{"hidden_size": 256, "num_attention_heads": 4, "head_dim": 64, "positions": "learned", "bias": "all", "parallel_block": false, "init_std_down": 0.00364, "max_grad_norm": 2.0, "schedule": "wsd", "decay_shape": "linear", "final_lr_fraction": 0.0, "max_seq_len": 768, "dataset": "wikipedia_en"}
Each number is 500 + 25 x the weight over its row's rms, rounded and kept within 0 to 999. Layers, rows and columns count from 0. Numbers have three digits each. The size before them is the row's rms in percent of the matrix's.

# up: layer 8 MLP up, 1024x256, rms 0.116, rows 430-454, columns 0-127
# down: layer 8 MLP down (transposed), 1024x256, rms 0.0365, rows 430-453, columns 0-127
up430 106:494508529529482476475533544486493454521494532546511497501477491529456496485466482540496481513531494533499508510505476439473479478513508474473475473501523496524443546465444528501513548459494503482527463559497509481525475446509467516461528510516533532530457541503515517475473505499525496492483545526511482512515476538550493510519514511487494443462516527533504497493468512502513469534488
down430 106:510465456470512512507509477487521509495500498481532521513495526517509521467535487507458511494482487481447483508510512488448523488483531519500455481549492505522505471533492509518518476500509509488502516503469505504551524498522501527525481534498509527491493566454535486522492489524452494497489538498489482484508477456498464500529534492515541452502491525519497513485466498580498504474467
up431 117:472528497549483474491484484509474479496529538516508497480492489511493515514494526479494509452488489497495484503487534478531517477506507481492491475500528443476537522467481530480491497457503489480480502537523520462484519504510480497489470521515476508540526504488525503482449528481460490499562518477489511533513479513546501486529542526477505517508506532486455482465506510505513496456528
down431 111:473483537521495540507510540517506583472498538493513495470492503468484501511470530537457501521497454474548435478499512482488513485478524494460481540514507540507502505484537507527515498497534485489472500539467529495499443520494501521470525481526510516532520452486476494527486515526497492506522493458524485521515531471508467507528506463447526487520488456500500483487491493500504512500464
up432 097:506493498438513529463559492517496534536510496449482462513507503489489498515534495535507525486461510463516492537498511523503516505522489526494533515487500532493481507490493529501456534504502524472456497510497476535477520506470457505496465442512475486516501530511481544505501489500500506500487508540456495468551481484490517555464483515501523549504461529541511529508510502540537470497486
down432 093:469458506500487510523451467464527527503486521527547525488504477497466514504502444478475474529473525504467511504520514456487492493542529449535496473484474495512498527483492516468487502482467501489540525500489573513526491510486491489487528496520499477468484512496505538531490493495521498550506517450535516489518553478476483460487491481519505523450555473485521473500510509463473517515535
up433 099:512490427484536485470505485514487534460511512463494511516513524526531497529504487482475522509493434491543512524541491524537497484491543478491465484465496497509500506504494518519507511468460532501502519476491566491519506505529505501524516455488480484538532484501514506484487523510528495468472487526485497493499457473439518509494509510500487520530435506481484505507519526486483500511518
down433 101:511491480502486460544511502437506544516496509488454496480522541545501525532471524518500507476468516491477478524499487518466541511498497512509515493503509510462496509495563506527500538503498536556506482492470487509486536465529499546505507474520508536496516540445515493499424514519479477466501516518523448474512494516543493487508448460503513489467500476503456501523536490502455496525505
up434 101:482507493498519527532505497480483491503534472474474482500497480540509484460540492507499526478490525532480506489479462511529539488507528489498508483530516494532522462493546529488495502481521496498479526496504472486507446477496523528532525495498497549505470486497515447511498498485494482517498483537523503519447540500517484527469517484496560496523485495470548507485523520480539500522468
down434 099:514482511503521441500508502521456498460548533505480537472504521551473529523532530506494513475510478496477529503458523524481498516512507520519500472492549499527506461515515475489516490514520476512539484493448505497484538497474527501484521488528526454476489501514520529478474517492506466574495507507472490496448478494466490463514500456562524466491462482516449489505493535483478546507502
up435 098:520493484498522463481519514519527494493484486513472440517525479460518528508463521486465535490505523516569502475517506469470480520466507563489497468512503472516516472508496499489511539507515505518516545544495516522525494497509500506486492492470498498491496492525507498492514492525482506495493513489458506532455495473523513476474466485487475490501498493507493531424476478526518520502489
down435 101:520504497505474480487520501547443476532497474520496455543509444515503507445499488487459541574471482486478482546531481469474517490507489523466503483504515514502495505548490481519504513513511513488502496499480497492505517559506508530481498498505496508511485536506495484497523524496476465469489519519469544511486536504510480484552482502517511490507521501466543516519494516503552536500516
up436 098:477457515476479481501505489479470511494500464511486481531502491531454531481505504534508546515453540515503511550465498508520527557454486482525521524526505510477491471495498509510485496482487505538454459484522483476487465520529413450469486516524504542504513528485512485519543455469492513543471445496472484514469466542475511496473495524499532508534500526522513484500472504503517507474472
down436 097:509562497494514509485500533531540488486516538470485467506507520521559485490542513478496491479513466485491451514484516501467525536499510500464465498468471540493497509498493480468518505494485489506555516484495485516514515529469529457508494468484512452482488445531505477512515466524525505512518486504526493552517504470505474472507493525534499504506504489422497549481475513532525528545516
up437 093:467532478471454496439501523529557478522487475487498463528556470495532469552502490545541458519484509471491485488488501512468487489480465526497506504530462470483482500529445486498510499487468523504512509523476479520492498485515543482539473497508501518509514499501496541488511454546538498492519542493492481473490501480485488518490505512503538511448493515511453475515441458479473507499503
down437 097:465519483461489491489498538531509526511542495503492471466492530510469514522483526530531526486471532531508482503530521531477472463503499472521556485518510514508471529482479520462466478545481472522495444497468481526500519495437499487501466506467487526515515537504515498463524482511497493489460522509525541519518516492523472516486484501486516480490509541489507478481505452534471545526561
up438 101:541493526529495510506503494495520505447520514502504530452506496479508465499512551484520514527536489503485590483512487519499506491514457521504500539521489533528454476490496490500505462452532512474512454521519510464472513505525493511522563552547485530452479449465484534505550548501501500476522505512516466491500531489470478464508507492506473511503479516528511479475498537482553531488518
down438 105:505529554503522473468510483516476512522516503512527500510522515480495508472492528474513509518500512487474523511483527498508462517571496488507471557520536503519499482492488537516477504509507531506527522522539493526532492460492461480472496472498524497488489546482469460492487503464524520478522488496493464522516488485536525504534466498512529520501457482529502498543496520543491487485486
up439 088:488494473515467507549458525507472462470545508482489502521503514559480506468517517534523468472507531535506522500477504505529501544471479518495495549526512504480505483497500483464500509521542497550460472466508518460488491495485483530476434532507521507506488521500463507504484518541562488450493444488497497509486491490523495509473500511523492533509484486468522508517499530531553512530439
down439 093:518506524438502471489473494491470535517479529509481472487518477519486512518505464533494507521523482487476477500524509508507494493512504513524496456507496500519467491523517511496455526519491497482457548491474469493542509500505481475470526488519482543541522485528541481468493557482517525546527481475553512511523539447512498499489504505491512493484467473502487529487510536504498557490555
up440 101:528489540466516484530457500500546514501485478464432503484516479490458528485479533499493500473516485517492509505523474512505483486495481527509499507493518483457480498491489525494485504473486463486467491554558506519481512521483549482533466480502525483528491499544495514519460566513473494494521532480503503506485535489516537509541514556482503469544520547515487481523478501482560518445449
down440 097:525504472515478520500538497438524491480503499510553501522480504512467459530467493500474450538464486524536467452523519470532520540502500485515550500501525520493498518431530487502485500527510531485508518508458487490484479472516500466513519500520512500492485514537512485524497515487496482529504507489510534494472532481519513486463485494468525469542485528487487481440513479517503504482506
up441 096:523484485483565492481472469472514558520493495561523464496471521512443479478481470491519500483535459497502485526491502508487536462517503488469502519484522494472533462499509501551534478497543536471508520509493564503505449450516478497511518480493467536502530505504502505511529517478481529480525498497501470510476526493516474506498500518508496516532505496466507524517533463522518522532502
down441 094:526538473518483517533518462499455485483508489490468505492483505494523469468506485511512498530484491478505500527508467452534520547536558504503521514473513493509522497497532504485517502470486465457487504496521550534489503524535514492518477484492449514501472562496518500508523535502441508445468515477475453537441507498500516473526518505543494511468479506500526471543520494542530531427492
up442 103:508500506492479487488497548468452499512486534477464487494490524501536456523521524507475517495522489517510516531501462492531522493515477485522450505478445522493484525496471481503510480510489499503490465526510497454474514522490526542471497502489506483510494487502488490469485506535496517522464480506511481507533486515545509518493483547501510504500508517498540532535486546527510528473528
down442 106:524481520528469502454539528502514496520519530472512495450515472470538499515519495513510524518542498502497491456457485495520517501501458514495508481530518506462512548458529493458527470494502520513473486459502486435521502500478482533515470460499498503525505496505499533494488547473484509530475467511509466469548514467491508459525509516533485554534493538486477521510498511548461523522492
up443 094:529492541489512458495505504507520436541526502483498462530519460514488474516495558510511487499513494513478526507481459495514505470468530515485486508565497521509483485539455504541488471430523507515524465536479471481493502497484481503517494497522499511463464483543492486497516480490529493479490509489464522527501477505465535510474501503540496538488479451502560488510534541503479513482485
down443 088:493516494496498507515494470519508526489496509492433510468475513470543545511531497541492524489569448486535509486459525509483524498493516488507474507545527499500541472472512540466481489473438522471499518459516504530516501511488510517514461489476486482505463514507520546519494505481514502538484487530522504531488515472513478469523496522473510500500523502505541514481512536461511508518483
up444 106:519498516532521508527487478503503525547516507500500547507440467482485493503502478450497521491504515496491513528485492492531489499515523473528498500508479490477504530549536509500525499549480537493468515523511564480545461501507454544441499534527488509502497472503521456505471529477503508454462524508540497493508494508516478534525492488522519505521524480518463537514530529493508523512510
down444 134:447500487509489513526507458511541473532505464509474496489501458480465501518512512457557493483502475486491488452532507507544506484479512493467503489519498503482517535537480502463507474508489489476450529500489500493542481492468462517489467509507499482480486448511517508507476481455477484467497512495512450535465516501477553549505486528509493497500510501473485509497490500506506509541496
up445 097:483514494550526497530503549502508515491534510510526496470519523530513527495496440466516489455474496451515515524454517491491477471469506500499485460462519538493526493494494513501480488497551479476468508487512438538473506516493520472488470504514485523493529477483526501483513499516544538456496484588463514517511517502516482520512516490515527494494499497512532493454516514518512459508520
down445 096:467466533521518502447495476491530496487508519530504469513480459527531509491527468574453493509476541532512496481513477469535494497511475516488483538527479451494493516526530487516523494495474468510540487447505509530536454524466484479497512537500493496505474498509486512498489539517526505433536456534467532507510531507486536477481481485483485509479483449502497477480525570483508498470499
up446 102:506476510511467474532509530515457467539499514531478577486500480533457491462505491473458480515520511513490435490509522492544489498487488518531434503492495512487426550509496515505515528469517481464488484525551493515504510509484519507459490500494474483533509457510500460504507478492468541484482522501492497531535495479514505537517491480465498478506518521491496529511490548452489492493499
down446 101:464509500527461506483549493493502505524467510494469503489506493447475528538561495487477480504486503511483472546517525488509495501503489481493470475476512500496515503480516575524513489493520443452501489485478493484581513495494509504486506540508510492507462485529479500457513492547517491505498515484506508494498560493500522463519479514478460483527504504527481508541478528470459491510448
up447 102:533494521497488494489450482502477513483512493491508501487507523533515494504492550502460511552514489520505480482549498478504554509512510472466494501497461485506468471529482481473486523496484500469469553483505474466478524494532486493530507460455550487514506486500490518497507472487498492470463478525527531494479506498535471496517506564533491511504500528506516494572503460513510453468523
down447 104:465495498486501510506542461529536530473493435519496531488509491508511500474470484486518481557466501473488482472499538509501531476496505490486566520479477467494517531486517507525527501498525509493524475464515498474456494486503515510454481483528522435479544496468536454537458522489561495487476524489513486514468503514443537513503476543520496495518518517502519494505510480530538488503489
up448 096:483542487538491503533459467487467480531513489495503482491491508500514482532506510527517523551513497495477495475492469490503490497485499479491483478520505505514498530510517478510476494502472524531490503520512472509470482504508505472519555478505487491499522528516503501544527521563514540553464500497503523535485487488492469590535474521492497494505530484562473520482542447541495436470481
down448 092:543524521509489513506528480525488470525510498485506479449483475550459498525490480497491535513480499525549520512476550473507542503523495475538556501524487488489435557498520507521508527457512491494436478475477512531486522522508521519526499432534506495492499518498467467517468484500537530530527486487476484518470508478468468508499523504475483473513491501459489474503496485529499498504512
up449 099:496515508536476507487473465498540539501438513516493498486522492495485515514505486473482485518517472496434486507513483469514536501492490506487550479529452472530458508503504520515487509547504545498475472472531460475481444510547495505479521480512500525487502482446503468468473514497488513537490465512504499529488526510490470483547460495495551489510501529507498507503545441561479474491481
down449 104:510505471459504485523507484483501521498477435467515505516557518497495484523502528551476491504528484507496488512491466450468506508492495501505471511537517523554491495499546484519474500469532524479471514466525522494441492553480513533482515510473512506538534492479519516461534511524490519427512466512485490452506466508549554447504488450463513511518497501514530480479540533468513480493472
up450 106:537453517500481488514513440455488505456507571510491485488561519521503566501494473452502459522526497479491568516494501503484520495477519547485473468529505451490513474529513490485538494477490482500469490485571501470530535517490494543520517521527492521549490472523521496450529540510503513480502503501484480485488515495532479499505503532507519501489545493489484524491513448526490485442489
down450 106:510520510493524513495504448518513567521490517478492490504503506463539501523508493473467489513490529470498497506524522551510483521524504436485462510508544500486495502506528501537484469502512500491491492533490529491501492549507503505517535534506456507451474510479462473500505465484480509502477481454523519502492507474508490451490522479543565549466499533506496454502481516533484495475455
up451 099:523549510491509490537524533488478456483539459499460542530515515522538451508504521511483484487514491490515533519513511488531488499540498517499476523475526510522494493543488516498472502550488539584517478498498466521493469534506494501500501521484526516505485468477525460495510490478509509522478496528479541476449518518485485536497477520555468464529492494483516478471478480521517532505483
down451 095:473502490512536471515427478506510513470514532510509452491504545500469489508552543472506512474473498504464520502502461514461496459464517520500489484537518518485509487519448526497541564511486470472496544472500482478510496508499497499534490483541494498483515520532498522509482473498505463505500499480538530560475533501489473493475449499508486542511504514458491489509491508556533483486493
up452 107:490506536501528506466476534522504509506524449486516509503520455510520485534482500516501504462456542543508508500510521499484479445514498476549485541528491462490472480542472490507492480528508479506506475447469517516507515519529511517542501479521515496502447473525501562478500489505506469488489474521495474506462535477520507476510466482471441492459464482536540492479524489503495484535485
down452 117:509510485471516449452489493494521505524441509526475516484548491502497468482492503537517549464501497509504524511512481503499489459456529501471497455530475466543502477525525474539488450506538481538466466470538494485508508518513481521497507486523499493482561501499484507440509498508489450476499528565499539519457521481491509512531491498513430523501524451504490456539479480473464492505476
up453 097:465507449482540537510477500482533502486493503516526522493495496537503491492515443506493487488497496537505500500510514511454489539540517473517512526502462482512478463487485543522467479482509480481470517488511471493534493480544500548500496496508533531447556514519516490505519495522498507492518532504521530505463499511503498508539489507512510457465508467495518484494503512486513524508449
down453 087:518470522518513514510491512505490506498471512481468505527496463454512482485535526505520515528525490497478503519492519494573537518477473505515503532442483517475535534516536456528525500528470466470523466482486509480463487499457506502491497487480447517484469548551505489494515502488457493487524482505484504482493534463501513513522527534494498555517517519506457499515524470469464449442536
up454 116:511527520502510544544476519476539528473450553499482531513539476494495514508524529460538526515532524475514495507451515506537516514476481486530485550507485489484469463518520484438495517463506516500509531503468465455508509507530525485504485543512534487463506524496526512519507470535552479517476494475519514487459483529527502516470516489512494501466521543479487523509527516538478510477492